Part of a small language model's weights.
Size: 4 heads of 64, 13.1M parameters.
Architecture: RMSNorm before each block, untied embeddings, gated attention.
Training: a variant of Muon for these matrices, 229M tokens.
Each number is 128 + 32 x the weight over its row's rms, rounded and kept within 0 to 255. Layers, rows and columns count from 0. The size above them is the row's rms in percent of the matrix's.

# layer 12 MLP gate, 704x256, rms 0.142, rows 365-373, columns 128-255
size [104 101 102 100  97  98  95  96 105]
[[141 139 136 154  90 144 154 101  94 109 157 116 177 133 146 151  72 156 148 109 204 164 180 146  93 186 116 108 154 112 170  26 136 113 183 117 150 103 176 119 150  58 103  86  89 115 152 148  60  89  92 110 160 171 103 177  65 147 148 118  44 107  78 114 137 115  75 143 134 128  76 101 164  76 112 143 139 169  88 103 109 135 149 138 129  89  95 135 108 142 137 183 142 102 124 116  88  91 113 163 164 135  92 169 145 130 147 102 188 132 108 134 110  54 131 123 166 118 127 119 106 169 127 114 105 155  82 132]
 [ 83 130 144 116 162 143  91 138  97 149 130 117 115 122  95 193 113 151 129 130 134 117 127 139  70 147 118 118 120 130 195  87 103  93 108 168 161 145 109  57 106 128  84 150 146 139  83 181  92 142 166 140 154 140 180  89 164 105 149 194 152 181 140 182 104  87 163 126  91 170 134  87 139 170  88 126  45 151  80 134 115 127 115 102 114 151 141 116 175 151 141  87 187 129 134  82 156  83  96 106 123 149 114 109  60  92 215 164 175 125 160 116 140 119 172 171 127 200 155  61 159 139 171 163 154  99 106 156]
 [122  90 186 131 132 108 125 104 105 142 144 114 162  74  93 133 165  56 122 219 127 140 137 108 125 111 150 137 115 101 153 167 182 113 155 158 147  86 122 171  76 121 125 132 161 145 113 129 138 109 143 146 163 110 114 169 175 133  68  80  79 122  69 131  97 188  74 149 116 142  94  38  57 180 142 131 170 110 119 111 166 157 155 101 108 117  99 148 105 103 126 143 181 125 115 159 103 130 117 152 194 131 110 145  99 146 134 193 111 121 102 115 161  63 163 139 116 139 146 106  73 114 104 106 127 124 116  88]
 [ 99 132 156  56 134 156 129 144 119 138 118 175 121 129 150  98 129 163 114 119 190 168  92  91 179 136  77  76 134 168 164  85 102 104  97 111 111  99 133 182 108  71  92 160 150 184 124 191 117 142 133 120 164 153 109  79 155 151 111 110 123 151 119  84 111 156 125  96 109 110 150  75 146  87 186 121 139  84 187 159  54 187 194 107 143 121 145 151 150  96 122 141 169 111 126 155 143 174 107 183  66  79 183 133 118 136 105  86 153 123  91 131 123 168 129 114 128 115 165 149 140 146 148 157  74 122 152 128]
 [155  76  61 144 140  86 159 144 122 167 109 151  98 190 152  89 122 136 140 107 122 116  92 121 106 127 151 129 155 131 118 119 132 123 116 201 211 147 129 220 124  30 157  86 127 111  80 117 128 159 132 116 157 139 133 135 111 173 172 126 106 146 125 199 164 109 214  57 104  70 105 180 130 128 109 153 135 151 141 138 123 149  94 133 115  83 165 140 116  77  92  88 106 128 178 109  73 131  93  69 114  92  67 136 141 126 171 152  53 166 141 154 171 139 124  99 108 127 120  98 115 142 200 145  75 132 103  83]
 [113 113  99 127 148 110 131 115 146  73  77 161  99 113 116 112 141 162 120 140 179  76  73 153  78 155 118 126 105  52 203 117 139 144 114 135 109 131  76 124 176 121 113 168 204  96 166 185 175 178 140 157 173  67 109 112 110 114  86 169 102 101 145  67 154 162 132 131  76 143 127 171 138 126 171 166 149 103 122 101 119 154 155 173 129 163 137 113  80 128 128 163 139 167  58 179  82 132 134  84 106 192 130 147 206 128 205  92 156 139 142 142 137 183 128 144  98  90 133  95 139 213 102 159 120 108 187 108]
 [118 119  83 130 166 132 119 101 130 133 144 119 132 113  96  91 134 174 125 153 132 133  64 162 156  68 152 144 118 179 107  97  74  78 129 140 122 180 110 175 123 130 200  92  94 144  99  77  63 119  94  63 150 105 102 137 155 173 137 157 141 158 161  81 127 180 135 126 143 109 188 129 115 155 166 156  92 154 173 100  97 193 122 122 205  99 167 161  70  98  71 136 161 119  95 111  97 115 106  78 151  98 102 125 156 156 100 130 156 114 100 174  95 170  71  99 115 153 154 200 122 136 100  97  84 122 146 157]
 [147 109 125 179 102 155 138 111 154 148 141 144 189 150 136 138  79 168  63 112 131 119  98 171 111  94 134  89 108 146 132 118 117 142 119  87 154 129  95 100 144  82 156 206 132 154 168 157 166 126 145 107 116 123  97 124 174 152 113 152 141 124  94  92 111 178 197 152 115 121 209 132  68 176 158 133 156 152  64 132 148 127 134 131 138 113  90 103 124 163 102 121 139 114  70  91 173 120 103 123 192 169 144 142 116  84 108 126 122 196 133 156  96 173 212 173 140 175 101 139 133 134 146 102 108  91 125 126]
 [108 146 120 177 141 147 140 133  95  98 128 156 226  57 117 169 129 170 103 152  91 118 186  96  87 105 134 109  57 144 127 146 147 102 131 140 149 120 122 116 194 145 117  92 113 158  86  95 159  84 106 157 177 168 105 153 151 149 147 116 116 117 144 148 137 144  86 138  75 128 175 119 152  51 159 133 103 134 119 181 112 154 131 132 124  62 153 125 178 125 105 150 152  89 126 119 189 137  88 137 169 102 132 136 203  95 141  86  59 157 116 129 133 193 172 124 135 132 105 168 133 120 115 165 132 111  97  63]]
# layer 12 MLP up, 704x256, rms 0.154, rows 365-372, columns 128-255
size [104 104 102 101 105  96 110  97]
[[135 116 142 126 173 122 159 155 183  96 132 154  87 164 126 120 110 107 147 155 114  94  92 112 109 133 137 154 106 108 115 131 137 155 120 142 152 147 136  65 105 122 127 108 118 119 174 122 208 164 177 120 141 125  95 102 137 114 178  98 116 106 170 167 149 123  95 164  94 170 167 167  78 169 141 160  42 103 144 175 163 120 144  95 154 146 184 196 124 133 106 104 136 136 132 115 165  86 111 120  96 107 101  92 115 161 173 151  86 132  88 193 102 139 118 123 121 147 179 148 184 213 134 149  99  95 147  88]
 [167 115 150 156 126 206 136 152 162 205 155  92 156 117 102 177 152  89  76 185 118  96 115 143 148 151 117 148 183  91 167  53 112 147 132 105 149 143 108 169 120 112 130 145 164  40  83 110 107 122 142 137 144 160  86 120 128 148 104  99 189  97  96 124 161 100  96 148  99 119 131 164 167 172 168 159 117  93 156 137  95 174 109 157 101 114 137 137 135 163  45 114 122  98 111 141  83 172  70 181 126 130 186 104 104 146 122 101 132 145 130 107 133  96 171  91 181  94 169 122 185  81 117 152 154 102 128 126]
 [130 177 136 117 183  87 138  98 143 131 108 171 139 139 163 109 167  48 105 133 163 105 129 146 139 126  89 105 108 112 116 101 103 165 162  76 142 145 136 140  76 144  75  97 126 113 123  92 139 110  97 159 123 117 102 157 177  87  85 144 138 134 182  66  67 154 166 112 197 185 144 139 147 104  65 116 122 170 200 144 108  84 144  57 128 117 132 157 152 114 143 144 131 147 116 181 141 139 169 124 102 154 111 136 137  80  89 178 161  75 125 140 128  68 155 135 148 199  98 126 147 215 172 129 122 122 151 108]
 [141 119 144  88 165 110 154 130 130 183 168 142 127 135 160 114 138 147 103 153  71 115 201 143 195 145 151 118  95 116  84 131  78 150 121 159 151 144 155 192  71 135 106 195  76 149 119 135 127 159 135 144 171  97 101 114 106 113  61 120  99  70 195 108  67 103  97  92  54 166  75  71 118 123 131 139 112  19 196 117 102 142 126 154  84 193 138 150 140  74 155 146 131 125 125 158 119 114 197 107 151 131 157  87 126  82 139 142 119 147 149 116 104 140 100 157 146 151 106 118 155 122 106  79 109 114 103 120]
 [104 105 129 116 132 114 127 138 181 103 168 125 104 111 104 139 229  99 110 125 103 159  94 136  94 123 123  84  81 150 126 110 147 114  90 131 167  73 125 108 118  85  89  99 103  72 102  94 184 134 167 118 143  88 172 164 137 116 103 132 195 104 141 209 164 119 102 140 148 165  98 114 181 117 111 139  86 127 139 122 108 191 170 135 109 129  67 163  69 124 120  95 169 130 144 123 154 142 140 144 142 130 119 105 112 111 108 160 135 146 124 117 194  96 156 135 134 105 129 111 148 116 134 146 129 150 168  84]
 [107  98 119 110 173 142 108 151 141 124  98 124 151 134 100 126 194  90 112 168 169 136  90 156 120 127 209 127 130 113 138 106 140 132 104 168  97 159  72 130 168 149 123 144 112 197  69 111 185  83 184  91 122 131 121 117 139  67  94  92  96  97  91 141 140 144 123  97 193 172 143 129  99 144 113 158 117 144 160 159  44  84 102 139  85 110 125 141 117 131 134 103 116 109 150  78 140 111 163 124 164 136 105 102 164 170  77 170 191 120 165 127 117  90 128 188 102 140  90 148 111 157 106 114 128 114  68  66]
 [ 80  78 190 129 147 134 146 149 149 137 112 141  81 188 149 112 120 131 130 135 148 140 110 189 137  39 101 116  79 171  91 152 153 125 114 153 112  89  92 175 123 105  81 131  86 118 133 143 107 139 206 119 203 138 134 153 115  89 117 137 128  82 133 117  76  90 147  73 108 116 158 151 110 141  89 105 151 171 106  63 107 111 129  76 132 120 139 147 151  80 146  70 109 114 129 140  92 117 139 140 141 110 130 126 122 127 161 101 158 125 173 155 145 130 152 100 119  91 168  60 116 147  93 145  71 126 140 160]
 [112 120 128 150 173 110 115 166 164 192 181 168 116 114  91  93 142 135 106 149 117 143 108  37 144 159  90 194 188 150 114 111 142 100 145  90  72 111 147 105 113 125 138 167 158 122 107 141 119 184  91 129 129 163 150 200 135 111 149 123 149 129 145 167 121 129 133 121 125 134 139 101 125 132 128  87 118  66 194 149 155 174 112  63 107  53 175 178 161 111 185 114  99 132 144 115 154 151 133 108 105 109 167  84 137 164  80 139 171  84 157 127 152  64 115  33 143 107 155 180  96 195 111 133 145 170 135  94]]
# layer 12 MLP down (transposed), 704x256, rms 0.138, rows 365-372, columns 128-255
size [107 101  89  96  98  99  97  97]
[[151 140 156  95 163 158 246 127 107 137 178 131 151 126 139 142 133 107  49  69 155 119 129  94 127 141 111 161 123 148  99 198 155 104 123 147 141  47 145 141 102 144 205 108 164  94 166 127 122 144 100  65 127 120 144 132 152 151 164 123 143 138 107 166 111 131 117 146 146  71 168 122 117  98 126 105 148 161 107 155  88  60 143 183  98 153 123 147  73 100 105 107 142 136 149 197 148 123 141 164 114 117 124 128 122 152 177 136 116 158 146 135 190 122 106 165 107  97  91  73 117 122  82 137 185 152  96 160]
 [152 144 179 130  78 192  38 167 143 142 110 135 176 146 145 194  63  95 159 140  78  90  34 106 156 107 134 124  57  78 168 168 121 146 148 152 160 123 142 203  98 111 149 150 229 116 109 102 154 136 158 154 137 121 113  90  80 164 150 159  81  89 151 129 120 179 177  98 103 116 162 111 120 110 111 121  96 165 143 107 125 138 135 133 150  99 102  80 121 175 138  84 156 148  82 144 156 131 117 114 128 143  68  60 162  94  41  85 124 148 140 123 118 156  83 185 126 143  96 108 134 176 159 120 137 162  94 122]
 [119  85 160  75 119 123   0  98 128 178 142 135 212 134 128 165 117 110 172 137  91 131 121 169  97 126 145 127 182 125 108 130 131 137 117 127 173 105 133  71 172 150 115 144 148 127 111  56 152 199  93 193 194 146 155 150 122 158  80 110 157 137 105 141  61 115 136 126 138 128 101  80  85 118 207 136 105  99 163 164 122 113 113 141 106 131 141 144 136 134  97 124 174 119 108 191 152 143 126 166 110 112 152 164 143 159 116 142 121  79  81 155 108  66 130 128 167 106 168  86 141  88 146 144 158 125  69 113]
 [115 138 121 136 101 160 139 126 139 151  67 137 105 137  89 114 120 118  66  75  98  90  73 194 168 136 112 111  94 121  99 169 104  79 131  96 116 114 171 121 176  78 142  89  59 111 146 165 127 162 122 148 149 157 129 106 119 155 116 111 132 156 127 193  81 161  93 134  98 145 121 100 118 127 119  88 149 151 177 172  95  86  96 106 161 156 151  99 111 123 137 142 109 129  72 155 129 118 152 122 158 136 168  73 148 111 102  98 197 133  76  73 143 149 178 183  62 118  85 111 134 132 158 119  54 142  98 176]
 [177 143 141 113 171 123 133 113 119 163 100 101 118 175 121 111 173 191  74  30  35 166 132 142 110  88 142 117 117 143 142 147 190 158 149 124 114 202 107 126 163 138  73  94 125 144 112 173 113  78 123 152 153 106 126 136 107 126 177  86  97  91 181 141 111 119 127 134 121 133 129 150 153 124  98 106 124 128 104 115 138 127 114 146 102 112 187 184 114 126  67  99 161 124 207 105 151 172  62 158 164 121 110 143 135 103 136  91 114 115  68 163 147 133 114 112 100  95 168 135 114  83 100 109 123 145 140 162]
 [120 134 121 162 135 155 194 158 106 112 129 129 121 181 107 158 145 118 132 189 149  60 119 139 120 127 163 120 120 119  95 112  88 153 117 133 118 148 119 163  95  93 113 142 102  95 105  78 149 109 156 130 143 129 155 109 132 127 127  95  71  92  49 155  13 139 131 151 151 195 121 111  54 111  96 135 122  89 149  69 115 112  99 107 154  78 162  90 171  67 103 188 115 106 204 102 102 132 217  82  99 139 166 158 162 164 121 137 113  80 124  98 153 114 174 161 175  74  93 117 139 165 135 120  72  85 102 105]
 [ 76 134 157 171 130 168 145 148 140  72 140  98 163 126  91  82 183  73 142 113 128 127 134 170 158 129  70 191 105 132 122  97 138 144 113 145  85 196 148 158 162 115  60 124 165  55 114 161 107 145  88 116 148 186 141 140 114 133  98 133 107 175 111 177 118 149  95 155 139 169 134 170 134 138 150  95 123 148 193 133 137 117  79 150 117 114 110 133  91  99 146 134 159  77 121  96 132 136 130 146  88 199 158 140 108 200 114 166 136 178  58 104 103 117 125 176 172 157 109 103 143  92 119 106 135 149 129 142]
 [ 94  93 138 136 117 135 174 115 108 147 146 144 179 136 121 102  73 146 117 159  94 152 163 158 175 106 126 110 114 100 137 154 114  89 156 179 134 145  93 133  90 168 133 124 111 122 104 129  76 141 138 123 160  99 130 147  52 134 131 101 131 135 111 123 146 128 172 114  57 152 149  94 142 168 197 119 163 129 131 148 203 121  99 137 148 133 133  86 134 157 115 179  57 160  91 144  89  81  69  94 150  87 161 120 172 125  42 128 203 100 142 146  96 140 187 148 170 106 122  88 145 160 114 123 155 163 150 128]]